Weights of a small GPT-style language model, trained from scratch on English Wikipedia.
Training: 81M tokens, 2472 steps.
Each number is 128 + 24 x the weight over its row's rms, rounded and kept within 0 to 255. Layers, rows and columns count from 0. Numbers have three digits each. The size before them is the row's rms in percent of the matrix's.

# layer 5 MLP gate, 192x64, rms 0.249, rows 142-191, columns 0-63
099:098117112113095146113120136114152102089136122142120155111103141127134174088201140118140128139143103091121118079110124127128137130117137124113115113165098091129088090073106151146160109111122118
085:103120130088137147104124131097100168134090113138096113138162128118103078099128154163181136140131114093133144126097125103126121077109130102122164123117125109128154191111121138147139091103109139
092:096106167184135118115156132117133144114129147115148152134119124128124113127116132096125185100148122138146166127175172135144116131144188118120076091098144124121111143082119134126127140095128170
095:117117134136092179153143111136115108098138154091116118097107120117140125117139147143073091144125107132178112115157112109105138128097172098131110114133196128126124148128151167158113141104166115
102:133113102144126137129125174127144156126144144107175065118167099119115144136127145142121085159138150149160088134117165058129156122133134111152134138116106135131148141120156158172161117136123099
102:138114111076160117119150175104121121131123116137111111098119084094159161103150139126119146128103145143115114125156143084125160173126126117152146148085130166097112094076160125140109106105128102
110:077106169132133149103117104138126123118121165121142102177103127115139137139189123086119137115111122083150158126077122143153150125118144144143172133099098161153135133153166154119113161119134115
097:094121085133128138077126114111130115121150121105104139151181146115122134123171153144136160150149142127167118125135152124141116096132172110076085193101154164139125115128143141111156134106135129
096:091142095103154115109127113084114076122144095138137092120156139113134126136129121185113107147143130123122072115097136128133091135171109108144132109113122131169148158093128079154115135149093132
090:091117118118098099129123151120143156172187159124121145100137108154150125112149133139144098118100147078138141125131145139146120148120136109141086132076097145091098117120128073144174107140141153
104:113114138179148149140145147107126136108117141086154141140113101105152152124115136103103109115097110118132124112093155095136158071107148157113090104141112094114137193128175118136127116097110152
098:110130115152119141101121155103168141060113097123116069144118134118145153113140081106153133154098096173144137116113107112107168161116127137124147144116106130153119115125128112155104072120109151
102:149174116147127118139102113124114094161120158112091132123149126096151161150197133100105124156158142117127140111120117102082141124122157129149155138155118157109133138099162117150159129186114160
119:128114185114136090133125119172136159167076120116119128137109159134127158114149125132117098163104107118126140128157098115065129142133119161151135117111136173120161130103152142152081115102130162
085:110143110105163146109143136131154125137157104102110106079103084126092116144096167108139148141143127139118138101193163146121116084115135133152121102102141154111164117075147134149167127132124119
099:122146127127124158118134143146095159142111129102123123107091118164166132151142117132107069132097143130133172136162144077091082115110146124131159139139076121115146125106141126149152158128174090
105:129110113139119080123117152143157102122155140126145133126089156200155083099109104143094116175120145144132135104122085146141115138117186122114138101123081139141139120136142104113153155122117154
093:103111132127126150095151129092127150126139153123127165165150130161139107111155138151162152117135117129111139168095146075109112122125112160176107148145125138176193132170134091143123133118103110
092:086119131100143191086149136146111139145121120102148123134153142138112131158159134134122110150133106109166174139164148111128151090144094128148125122171101094130076115171151121106127114145104104
112:090090092150147116102112130163116164101164097078154132138134136138143136109139135157135140147156154114134131133162149106101177129144143168163120173146164142114098155126117136160128106110167134
090:121125120098111157101165172077167136145119162100113129136139094136160149093133146137088142120108132102094104162156086138139109133100123145139151138122089158142126116097113115148184123112111146
101:107170142104169095130070115098125126125127155101131100155102135139138149138133132171138123098162074096077101152140134114112113145134138170134126141090141126133144113126170140124096137165118106
089:098099121073177138126160131130113121163128109112120133159150130107119106098156153111137107166160108128105119135111132144125142154159106158145187169123071171139155138135118134146134152134141148
103:098135142110111133126163120106144144154134138126106144131052099114154137143120112124141112138160136163146160113127177133130070104148158095148154106123127129097157154147157154086105101130097122
090:095164141145140179119095126129118179126120139146098130138097144132166119099145133158185105129140156147131110107113137081132132105123132091096122154136113144149167176127130084115130093129101113
100:107153130137107154135108147108174158128116146132126148107119124136121138146179166134146148126094141128153120139101122156132162125080160168054158145124137131057134120095121132142137115133131146
095:145118102125147145140112103084108115119154136133145089096137115160091127147097118184144108095128106140139155113099130158197141127131136124126116125133167138079110132113156141179172130122125140
082:078159194118119103124114115132114121097125115161124164134143125091095118135152110103090101093119099129138157125106152115108096095124142139116172098129087169114123154136094094116139112127135114
106:142168110134123161142111156103136125162131125157111109101141147098133125146139142133110102121142177154108113118095127151155096158085114138108141123122094190186112104129169137113097098102114141
098:103149142110137144112164173112120097174157090097120184118121165150156146130116172126098162171137143123134144129106132153090157141117160169133114106141168164121135120143127134119124107139104140
094:111154117143161128115107121121128116100133164126115142134122142123160158080136139160089168105138080149114103097113151150089117151188161085141121155138117124159136121143107179148152124145127149
104:133144154086125130139142162108090169111100128128113076114105155121114115121110128153121082104132152144135145113104129088135132127171171133150134117086077125110140148104124141131196132120103113
101:109188137122150156152128153100135147097137173117115162142124136122110176110101136137134148127127094100135143097163143156098144171105118121180123153147144136108121166136154120095146148179121124
099:142158168121173106119153110142125182129146111135102094091133139129136149125133109125099155130120144119165143102088099130088129156083136141107113093103127130137091130118152149117133156112066097
101:118146111113097103129173147121125118136112123137121161122127139117099092147161192164143116150143124145116132130126125095120141146171137118140121134165075169111081105098131126161141078101157107
111:129147099111127110144110115116122116134138162153112117157130087144171140136136141140108170163110127077157177081120112087129111111123096139135162160160109109120086123187152149121140126145136142
106:110092139124136131079135105132100144097149120157138148158149104127136094129093123165134110128137097150101134132134147115122137127132222115162115144132089157105188113108126123122125154128139106
092:152107101170120107068129146144149131172124124143128149119136088092115131070170127159135146165109146115116181120118100126094164135141135124135123099122131126159135132123161121172135122135119086
091:102153104201127129123103106105136134128121129107152118089139113115106098097104130132175103090159150134131148146117119090083155149119141099134133138112118111168137156135121128101131074083145120
109:107123167182152122121140169129128147103165105134149122148143127141122104123121113136143093090135119135148176165135094153144095120122113141127118150135105173098109090135142120170194133146108147
102:097143165108120121114105160119147150110124141129119090106099096164170145154112062118149108110127110132088169086114127124126136132131129116171093114128113147171114131143146141146148077156120129
107:112122153136132128104141147151146178154167154125166095110114152145143096108113154131110155168067125124157153162138142084115111105100104104146113139143085107091101119103139121152140128121142100
092:148134093120149115082091143112063150154111125112156146107143111111123089101104154125151100140161132093149134144091142102118145170146176129096115142148136102138136140146162143123122175132114135
093:109133142130095158109106123158089109147141148102086114146151131176169110115098153108109136174117093132139124112132099136065113159138110154140143146143145141139096123144110158137139123146072103
100:081106154138140103146132143132096108134122142135138073155139147122144084153143154143152104126164166159136127140091111161142105104097122173123126137120174162139134142120132160138152070151110139
105:095125116139104142130112089107094183123158102080130110124159135112125159121153129163097154094094147115173168117117135105154139122124134117136096109100136079125087143133089109149140128122114107
103:123137142133104171135140149133104145119134108134154179137149193122169122109135112149141133176148140112113087124137117104147121125106123138140171160146150182123146146110113141170103099085113103
108:102111176117188129163149174097128117074117106148137140127146122130147131121134137139100111131138127140114146167107126139132097134114127182140141141163105133073132170098096099121151116157146139
099:148157126125172108098121109123171171162157143135126183093119150104165113096165124114117115122151114127113112106098116141106109138153120136114154143125114125139126120066128157140128164123190136
094:116178124138134134139147127161134140146117118166109155154101138128143173105133165161123160069147157147124117117128146136112111175073130091125148150166121075104135139105126109108104134138109145
# layer 5 MLP up, 192x64, rms 0.237, rows 142-191, columns 0-63
090:156185135086113116141126152105169076111127148121102120134087158156142129126101153141117143153127097119145156140109146095120080155114156101129112060151127146151132113115127133120124162100125121
093:125089136110098136145087138147130147172099131109077134109087157118115142125105127112133075156168134130148129120154120124138145158099085126167142087143104119133151131120121088107130123072101125
091:149139130126151190078145147143142195063096156123133137134107097131167144141088116135097132116117146138122117165106153099112134154114126149122141140117137153124169148119116128114137120133155163
101:132123131101111130123126138126138084116081139136122096136119113081163143099174170075114074118142105117157107114099107109145104148155136140133142154124161108142095140146116136167156157142153152
105:133124165122148191138101118154121159108117109108135119090141089146135135154127130092102098122100126111099119111123113117140081147105087146115127137097162125106132087085109119117110171148136177
105:138152107175132148190107157090142139102134130141159105158111129144136099145110127114090138056112134145109107111151149133133098106145110139116148159087101120116126146129143154111097143172114129
109:089132120135115159152147125136171122100164123130140149165132111116122155154155117090105082108093119098119150151139092131103132085150097155154131110150129149094097109156184100146133102123131112
117:108119129123117156144146102126127126128105115141096162101088120119121114127125099118100113152133077099090131156073152118098120132112104141161141088167093117123115142085118107176126133136068120
106:125056160137164095081146132130134167168153112160156151124155116144088111152135098126145134123101153134110109142109111162098083144150113106127089110116141125104094141116128124131116115128157106
101:110183171154096123120121134107088162146125156082163138114129129154110115148096144130147107112109134111154110152117121165135148105096128148121133107119146071088102147117126132100111116136160179
083:114174106136141112092132125127149108145123132162113141187150111136112108125120133086124116129164110131123118132115124146096156153133159107136094112105127148172124160144128104117138065112186079
095:143113143110144153103115139168102095139091160070153120144138162166091118167113147158136128092092137121148134147087180088098135128120128150125151119092151120119151144131156122103107115122134130
095:111153169152143091129155128124129112122153159109150115141076096148113117060105112091105111124105148166111177117175120121152111081103148136106137125116114132115131096139117112130165131120120108
099:152128185184116139109118087143185116128134138118139117097133152125156110142150149117170166102157137141100150143141132149139109128102107132112119167089131168117119139152171129141141110114116174
090:140111151100139167143158121085137151125126111142183099124099102142171133140117166134156144082126122141101123142147159099158117110141101110165081164101138154128126119154120151096084117115128115
100:136095147092124137166118115114148129126093102121115132146103115147154103123116156130087137132094096144098130130121088111132165170112062157089150150125150143120112070151132109125142091133123151
096:092190105110122087160140080119139144118126131124122130103127100113163113123139141090124093128111130103144116114135076112115106137105140177107143112111102148156142117143143193141100124123088136
097:137131147119123152131114180135140107126148149145103131154108123148109115173125146144082129132105117134122115161147137146153140172101148125104096103121100142122102085148107123115100058109173174
096:147123125095106110129118123110106102149141131170132074174066143119102148146135132106121119146122097101128120136122181142101146163117159121125134137067157141146165144105145114153128132126160094
106:113127132143164126126161143133121147109178103111166148123178103170163119112181139134116117147158106137144140095129114130126120104137088145165096106130112092115121180103099168149102126112134124
099:142126110127112149148167108117158140169125137080111145141149106166127160130128119130109150113104125130098112132098126136174094143201106147144103166158139097144123157099122092098168122118130127
098:138145141149124124107124105139137179112104131138142101151129092109123145152119110126077156131103110125102138178118201103127132148127142117119171166140160113144164104135138141110138089090085135
093:111098136072120120142147071124106093137133138132158131189102154109119132114168152099087135168124130076105105139134112144115108120124124151113142149123136123134135129095138109123118196120125151
103:163142144106141119162133150091105114132159089128153114103110105092103157108141118156122116134098136100150122119168078104078129155169116126094152161151116159149154101122097147114107123106106135
098:145135149108140195114112131154147082118098167128126158113112104152163136147144139136119110139094155093096118142148127076130134176139130170087086140147109159132141147107137109154119146127118114
099:147132147094126098178143146142113133103059122148142158157140123168110154125150110136136106075141110122121142149148133125137146117117131120148194150123135088111142149070109133105149116106136111
093:117125177130100159139178141147121121132106179151095135112139110111109132133139093127088101123119145156104153150077136159123123158099093097146112115143093122079119088110097119153141140112114139
085:156144134105132149112121127123094130098129123139121123082136085116146118117136103165158071141148131168135142159115118140140127113144125120077066124099199105121133130102140133128133137147155087
111:120146111152158153164134143092118121091197097151155135128123127138119112157112128154182142144162160126105134153150172118172137175106117138102131115116133120140137144104157121157129114152152163
105:135127102141126134098122096127102115136151156126160173121190127095116129143122159115109131143145070104107098128104168113164128165145098097119090141165162110116149147115157125136137159159139126
101:128128130154168108161096093157148129077148124116167133151144120105146132102152125114101154121140139166116118117099123150183145151153172154154134111137085155151135144095132122094145123175128149
113:134160154120127133135103172121091145133110117075135162108112159140141118137134097139157125088132191161076100117108125130148097114104148139110165115166126084122145121113118136168145112124153120
103:186137134102142157116144151113144142151173151137119114175118097084118148164149122131133152130096079137139129110121126128093141131136072164109113129117148091108114108109123153151078112116101118
112:131184129124157156089153140133124132110096104105139140144137115106153105123174138105146171130097195128163097091134114113094106133109139167154112159150102153148139113150118133101142111141141109
095:116123148125096163134127140144130124080082082081084116083112127113103119144108116148132177132127140161168121128107130125115116113121172123121160146115167154114111131121143078130137122131174104
100:150119132168093101136094125156070139115092124154059119125161136153119160146163113105155122155152131114101151121103150108093108135086128139146110148137158114133097145108153110121137124148128158
113:127126119128113113102141100110150160127160082149141134109119128100092090098119083108104156159166115123123142144079112131134083113128151086169139184124130135138155145099122117127132148164108157
102:171088117108132115142131119143143127095197142110119099073132154111151131117120090153114159147159093142134115119074084120107114125106107115134125118132121155157132104114128133185139117122139153
091:152152126142153165163079183145126113150130130107123117100135142103098084114111109165152104123195116124151124174145145124115141155145131076104123146109141109153116111102150140135126097125117133
113:132112173109151096142142143148126168086098138096162130142124090110150123113137111097120119119130090112159153114113098146114120121130107120152111160124092181104094110159111159109125133122075167
106:080109149156123138104098104130153149143126131171128133131131094157141101127120109125144137111082131139136160059096100129154145123113122157116104062136141106129104172163128115157154121140139123
109:110116178126121148143102138110150090140121109153096150139107174136107075125147119118143103130120089157113127127124155117153070137173152130155089139144106129153132121118122170122116096163169118
087:145099128107090163142115132114145172125134166135138108146136128164120157128105134112160109154166090088139123160087113147164142100101153162197107137124103111147143110164143129133135151132114141
097:148105140109132118164090127149155095157108167135153135145092139077097100074123094138116128080155088142124151144144136136135152145088164123129125104132132151131108105139133106100106126110173121
097:109128129103111160130164105125078142107104109141152117082130112123137095180151082138131105097120079151099145162138161108136120150126147142120108125142142117114168152139123109131101148168150082
101:173150124133126081131147117135141171152116042115133151099088107153120124132091125134124101125132130126147155120153152116146097168134141137079137134128085109118140120135113100170131157111109131
093:119139160151155104158081160146144142159134091149125059118141098108111102141127119104158117108114154114130122116139164091114146119106169124136113157116145158090150114078116093103134116133141120
101:162136114132105147130085133148151154111064169116107151128105145114127178096111131137126097103107130091123131138120150114115138144160140127151109111119135194112142123157140126136091113065145125
095:117131148144134100155097089126118143121162091134142085172133191169110110116124118136174133101127124093083158103155127102108124129107103163153124129132127137123106156152115117114150181111120135
097:118143107089121124141130083125139115110149154129121179116125183079091150096115132152124143153125094166113085128078134136127073119153130138166146135102151107120127120115132107104097114113141149
# layer 5 MLP down (transposed), 192x64, rms 0.223, rows 142-191, columns 0-63
093:140162115139119148145146132127134076122117132097155112080129150134140178108179163084127166127130113130175128107116133116133115128111148119175132129131177126176112132085112118137122166127101145
089:117113079121143091145124112129110146125119150144144164165138146128178126135131129096126111177104099146101141148165139154098153092128145132085098128125098144135110142145081076106146132165135151
085:134154149120139138123155146151119073131168096131130115076150161158140127130186140170140139119140125111147140116106131146131132128132131116134158088171081182141139096143136133110141174158138118
093:174123095140126127100156110147125156104182143101134124122141139130148163153146129084104105176138089159101113122115105129076100108135125128126129107098083141126128134120125093120145086136096167
104:122177136144090137140122126111119150094129091104116136092134150099144165118087131091131166119122133098131199119165130155116089144108167110138124143153121087119101153133147106142135119095129144
110:151180158097176120123118146191145117132137130089105136160140150145151103143120136141135132121123189109119173149109137126140131146145122113096155163128135090136126137143092154116168109152099124
111:115107134150180083151155129116127148145132125140130110084118156145172119101166184142121083120115136108114116145098135153149124165097158107131130137157134143099132155132126137111096174164130161
117:125107120097089178148105128156137118154115135182106108138136130145107132115140118073133141134134082151155131065122157129125117130128132133156136115142146128150152130115117072155122161103086167
105:136103149140136085152114122141093147203150126108107152129146130113103144146141113161134153108119131154172139141131134115135173174103142067147102140135140182147139107152133135103111112126144141
095:131117158121108127172149144113144182134106178134160137082105141103128088121108132112126166106129097137103131119126156097092180089095118129090113152140110132146128129132130157126090112159102131
087:152161146148094107106120155101132117147099075128143125136147131132191134127135134179080119119146155125119102157098134127160107140149087145127148126159163155117121110110148171158107154123105116
104:121130126109077141097109126138130136152115150163092083103156163116087155132105117122091106130120134104152120091145116148124120087150126090125115092143113158134156123104157090116089136078141101
104:154119124121085095132104139152118098115107106123164106165137102122109166096113171125160123136107134125120121070106118114148104090116075131142120123111100132139132164155167184099123130106111131
096:142140141125117154118088143111138118127120120167113109143118114132116082148140119109176178103160139152114129074107132108096168151113159118087112133103123085115090132117147162129161160159146145
090:150135084114112142102125111137127157138131133125116136168140147108116114153132114115118108090151141151120152113149100124141176056141153102146121072101174138136138109115143088163132136178107127
103:146143151108138170134102137135116156124111144112171147160082107124139153126102150099113123136099161137102157137179114165112096131131153110102191132151127178110136103129113124114145127168126158
096:135151101129118081143151075163128124146116156121133111141079144125124123166077135170109127183161155125138149145137081106131147102112151134110136131121099085129135126120119094137110082137145126
102:140104129124097127076162065141145134144136142164118119139166157175129135100113145119140146166100111087149126132135131144100098139095139109149176127157141170101143137132136159134132163104119147
094:105112153144146122140134137116121106144099138156164075126083142115135103111161138136104116164128114096152124053136144141084087142110132102144122134132133120139113149126131089105146071140141092
095:107144110154117154124106111149142155139145133136142124089175159098144168104157132099142124126166155124101086142114149157110100163150124131108124063098127103150131099100148155132159162159128124
104:167143101109097122108154123094123130162117113119143122107167093102109109128148134211151130138097141149147098151132143116180157142119096114130071105099117168133123113127118131120144110131140129
103:131101141105115144159102118134127175149149123144098125128115102154081150121117092152159128110118097107129127071140152142085134108112121154144128092094118147087148130117132117138054146148125102
087:149141149141141149152128196118111102107112106113122149129139103102146144195086121102130137109153134147111116186129139131089117106122120107140128147136083128115126115137114089112118081103153164
112:108132131144114104091133129134105130122117107110128147134120156080114167107083115108155098105135085121151142112139116145104110092124113128143120123138094181109137167186153076109136138112147086
098:130111079123172123134121130160137104123143136139159108123092137105143133108127149102128118103188178130100110135135157158136146088144103147138151160101095085127106105107128115152163098157121168
109:112134117142167129142108130073135134126115110123138106117131133126154129174124118086122128147111097158115109140128138081181159140151149117165125059116159137168175118136081142147127120119116122
088:135138144128132176143147100114149157085120079146143132126088146092115192155144134101158113141129072117106113124147152156105135109109113139135122130169144111139136084101119110162143155142120154
094:135138102114151143142117119101168164165111113134104142148132136169110135139141099082108138139146128114169129088121120119116116150137092141128124174149118102110175102109141113122160192096085144
109:124075116122129134144144099109110135111128105103136120158098125126099137113146148069155166142105083112167126123146144126119148153130116165171144089114116148125099122149085138125094188151131122
104:123152148127130133145121119098120170149154080142104134114159124145112157099139130105114124155114161086092090060102134156145111133139159155177135158147140095120129155142124148153155154154116128
098:115151142142115136111064088121119139151132089128155107144162088128135103140136141097133120132114133143120099134141103138142152118122144120157144069144087115097142153136147130109174200139149107
104:187149090127112135152165082137139135160166125105102133107107136168113135155095107148104128145142114116131155133160090117100148079140153150125102176121108119132132083142144090136110120141121118
104:103145132168110100141102124157112093108078126125129121118125087116118137109193139111133089098171159138111131180138121157138095159140091171120131164106123133136116139119157141119149124110108151
108:103105114157089154145163154135130155090136143117137123100161119143163151099125162115121105114132151152114095186151135147118105156154128089110149137148089137101156117144146163133172126146170126
098:066121146153113104093100129130167089143120115141116176098089123155175126110123113123134100117118131145151100133119118155130095110124103089123142146117095105161118143125190125091126113119104133
103:161142118167152119126162139139114162130120092120149082116142140155152124130143147163134127124167147105063128141083155156150117186107147110156145121136142121100138098113093115152125128126161157
102:111089116124132122121101128110099103125104122099114132114109140101108149140139108073148117119120144123153065070093144130136110142129087121108151105123179095129136133108160107109149185114131151
100:120140096149160100132069116143099080144149152119153113116138144129130155132118116094084106132128105151142103105136089171088112165094132102162120121112087118145123139163164124114121163148133122
096:101134148158124133122175055135158111146136159129138152099124160154147175116140103097052147096120140108145106122144162118130105120148111143107125126159133146097117104157127120102132128117119137
094:131130108120127169137125082115125110105108139087124124133125122133176178110120137069077126078102133149119150146090123129097118099122158125139094120173145087109153144129149107117117143107139145
098:106122127150156131155115120141089099084136143164157110140109159131133132132106153087188114135123119136112050144111133122141127138114106150137135167105104124117129107101117087148182105115128146
111:127107117126141120101115195106109099079106091135115154146078115127120112139119138146154137093125125109129140183139136098120099168165110095106159148151145147169102150122094152134130141126132122
092:067131109157107115140088154186149100098138121154131094157121140144132134158108166165165121124127143149154141095145102127107136114109109116142131086094110147116120138132079133126160112151150101
102:146159164135127151118099116179084115132131133103108124070151120148133120146161122124118124112130107114134145113132090097151112049123115143103138134141168097124130120118151140126151180096160130
085:091113156080134127134163120128125188082140155149135065134143115139126126112137126139113118148141155103134158097150152109124141122157120112108131132131116152087105100062116132140136153122117174
097:142186112167148099114126123137121138127133135120116088100151166122147121147100102161093126156090194148128167141128116127157171108116164130132150151139117122151126163128091137146092112146123107
106:165124142135114125110130132117093128075100145126162144136088100122108121118150107121094131136119149131128149194149136109134133128106070151109128161133122138124147136099122175119121060094154152
110:165094155118144134101152137093111112091147133146144146151106137106125129105167143096129104170100135085101126128137089125173091126085157101132143109123141168130135105174129109109120168120149109
097:114149118129103117085127138161115147151108105097113161145132127134123104154148076141155140107132141120097117063142153137158134136121133096145143138141153100073088099126159139115142168090142160
087:090129137122120143095142104133103115112101132114162149148137126167136152096123117027113145115167124147166154138132131138173110129156113123147122115097144153132148098098127125140125164109102126